Each number is 500 + 25 x the weight over its row's rms, rounded and kept within 0 to 999. Layers, rows and columns count from 0. Numbers have three digits each. The size before them is the row's rms in percent of the matrix's.

# v: layer 2 attention value, 224x224, rms 0.0231, rows 69-91, columns 168-223
# o: layer 2 attention output (transposed), 224x224, rms 0.0513, rows 69-90, columns 168-223
v69 086:492503537515473502521488493501469469464465477524530478480501491526526499495486509468458525498506497484507547510510514536490529514537506488511583531474475520479438530489
o69 075:439460539519495499511512496518492510532493480538501493512482508516449495489480535555494458460499475443540504494559497522494539501477484550440475515499487504485519507490
v70 084:529519513512461476475520495546531486494453475448463547469506542465482512510449512481541510510522492479493512523462466521512467508514533484498503513490523460512460558496
o70 091:449488465500502478498504496493498521507489502516469505475476532500471473517546543513494474482507488501517501484526528501481519440453532487532502494507498497504521503515
v71 086:484561523500512467530577463506495508479506493476503520487512503482520538485506515523480466528523499518495476528551508516486511443513506501503485527488458464513532482532
o71 083:518549533499513463471494535505394493501516569478538526535533487546485507505433510477539473476538540508472488497488449471450480527485539478519545536461520498497507513483
v72 086:470510501464492495484494452547495502476513473495472497510496522472535469508514476540496527518545540484536509462525503493481510501521534480467462526529425488488554511436
o72 091:496446532545539467480484489514474528494486511493490462502517523494492488526532524498485528503511493502484471527490531511495504442502535488499465501479508482472531556515
v73 075:494525508497502493486490487480499510473499481483511468531517464516496487517452505512513481545466482472479517499499487474498504516481530486521489489513511554489521531518
o73 072:515529512477533479462514475476499498498489524498494493499535535540546520497498509492505508507534519515514486520496506463459469507511510490539536526502507545483472485474
v74 078:513494489480477466501462466523478512497489512522510484521506520487520491497512550527499493489472491484490489466506474530507486549525488500498501495520530523478503510537
o74 079:496511489483534471517485510529509521495475475535441470496496489504485483483485474526495498496512482509553491483551499488467539520472492501484523508503512503490565492531
v75 078:480507520545524492483483513490508488506538520534500499522504458476479473488471494493542499496504471527448502505513513500499502543510508477454480485494508486482465467503
o75 081:489502540525496488507522492494502570488513486518501499491533521496478459491509575507490475477472477489516490459516504547480503521499515522464528511447491529505449510542
v76 091:517421470521515511523457507531504495493494495536513509525451481501491460451489510540464504489489481488511497483481504531501517518516492482522558516493531539517519451505
o76 095:457494497484492495507480502495480491510467483537508494520482511517499520502489451478496519489481458473526535525519481510496510479502439475481548510527501519529483480511
v77 087:526481497476456482498484549565492505488494528469490515518510503495495491505466493492481507469480531502425488519492497508525519522543532522512471514534530492485447457474
o77 096:436473506530507496522506498487512559518497498503496505473488494464490430502535570528457518515518480505492506471491520526530540477478525543470481478431476487482546534515
v78 086:519458507481471492489515478536493485493492478465508483523506484539498531468529505525507504539485526447551479516519495528539535485488491504500446473505444530499488519535
o78 078:530521485480488506474516546463518484484487537487506512506486501501480489484528481470509526499521506495472505520492486432497487530470496477546557481485540481494543492474
v79 085:472506475513521501514524485461496530475491512511536487461532515521479484480500502500538496549533509460520472514558498510493513471458528485506449465478477502491531530567
o79 092:577523496495477511453513513469512452487498520498475487505504487513495528505457466460514511490509519493471527524511502472474500591522469498549563500551484478484482455457
v80 081:503513521510487512535474502491481502536489517491500503493521506511506470509495471472470506503504493526551470452481480470490543544494512516494495523524493534516467481478
o80 082:480502506530533472480491507527521477438515495491506482469519455463543484503506480505517529530541489498462502521478510449470526523514515500528489489471512505483488528539
v81 090:522512490500480465496494530495452511479516515534484501503537530535463466473451506482534498507494510508500500554525499471518497475527490492507458504490511492520486493480
o81 095:475506516492522475498521483515484544497485502511473483463519490464469465487470535514477507508525506505475544453511530511530499507508547558498528505445499526492488519497
v82 079:489471473481529484509495512513535490525448516475511519532510501506497457494454485464499483518474467488504523496489492515490550508483498482508562522516504535481495499506
o82 083:471454493520483481505489486543496483502484465510504483495477531504499501513560464528504525480507476478530520518544518492499467504532460477505477501535514515489491512493
v83 082:487489490474515488502510483512525499473511502502496476537528495460531508487537522437509497509474515512461502459460490481491504539525535503507507489523522517503495536520
o83 086:472499472503509506484499496471475483496523524493474495547446517509505474517545514476523518503466473516539434561493482500452530467516506481473517450526494515547478468520
v84 078:468562503515488509509536517495505463518485516490479496520476500499503496508506498485522479466476514478474511543485506476484472491536450511445547524506441425500482510484
o84 074:479508472516514490534468524540511555525493521504506473470502508491491478501510540503459478516462465464485503454526495495556527487495518525487455476456521508503536529501
v85 091:535481470541525516539482505500510437542540445512451476465509499461492528493501489528532484514467479514470453502514491490504509486543459490521501513486504492518488443521
o85 094:503494459489488519542482519504554499489530510490526524481527527456481471482446493456485534495475506446499552463476556506505507527511467479535495505491529485497463518480
v86 074:506480527498476465531513464494511470519554491483518501508532503517481528527500526510476497484456490502502501512465514483544501461518488473483467514538543481492484518505
o86 085:436533488485507495534535503494488535489480477500466538486514519484474477488504523515494517525553518526515509501523493473506480496512505519515535491453504545508538482493
v87 081:477522515554534520505522520496522490488473470481516496494551497491475510488500500485520513520507512503503494508529523493508496492492536516505500535504427514484534487513
o87 083:471491548527493494445512510447448487520539520482513490508501535506472504519481486504509505537514492479513473518492487505470495503509520473464530548489491490453466479482
v88 082:504550518447523498482477446493500466483477457523492473487449470475494507515550493486461533485556489492550476516500501473480507493499520482501552475490472484491552529494
o88 086:557494501512493509473493496481468444509498517470482504530521486535528557519501458482550475500485492500493491572501450500501463485527506460499506494550492513503497481495
v89 083:496490493502460530518483482515482521481521502485485508490485499541479511528499483528455477523513498465474489478501487488516478477488497521519470459502513522538539475504
o89 082:525528464495501496460508526495500461487465502472523524502509503508499525523559509458521534493496521494460483562496491490464501495499496479546506481540492482521518489482
v90 085:486496507517492502517505562537498500488516540498488528494521519503474468496502489460534509500461508472468490539457483515498507499543505520469533510532540445511457464497
o90 081:449469508492494498549502487516500570520496489501500507479498521460468450489500554518465485515487488504520507421512556507515538455467506552463462490464522540496497509523
v91 091:493515481478525521489489468510494466515478505493470486500493513506527487498502476515527498502496528509464554521515500501497500527504479499508482502502464488502467456449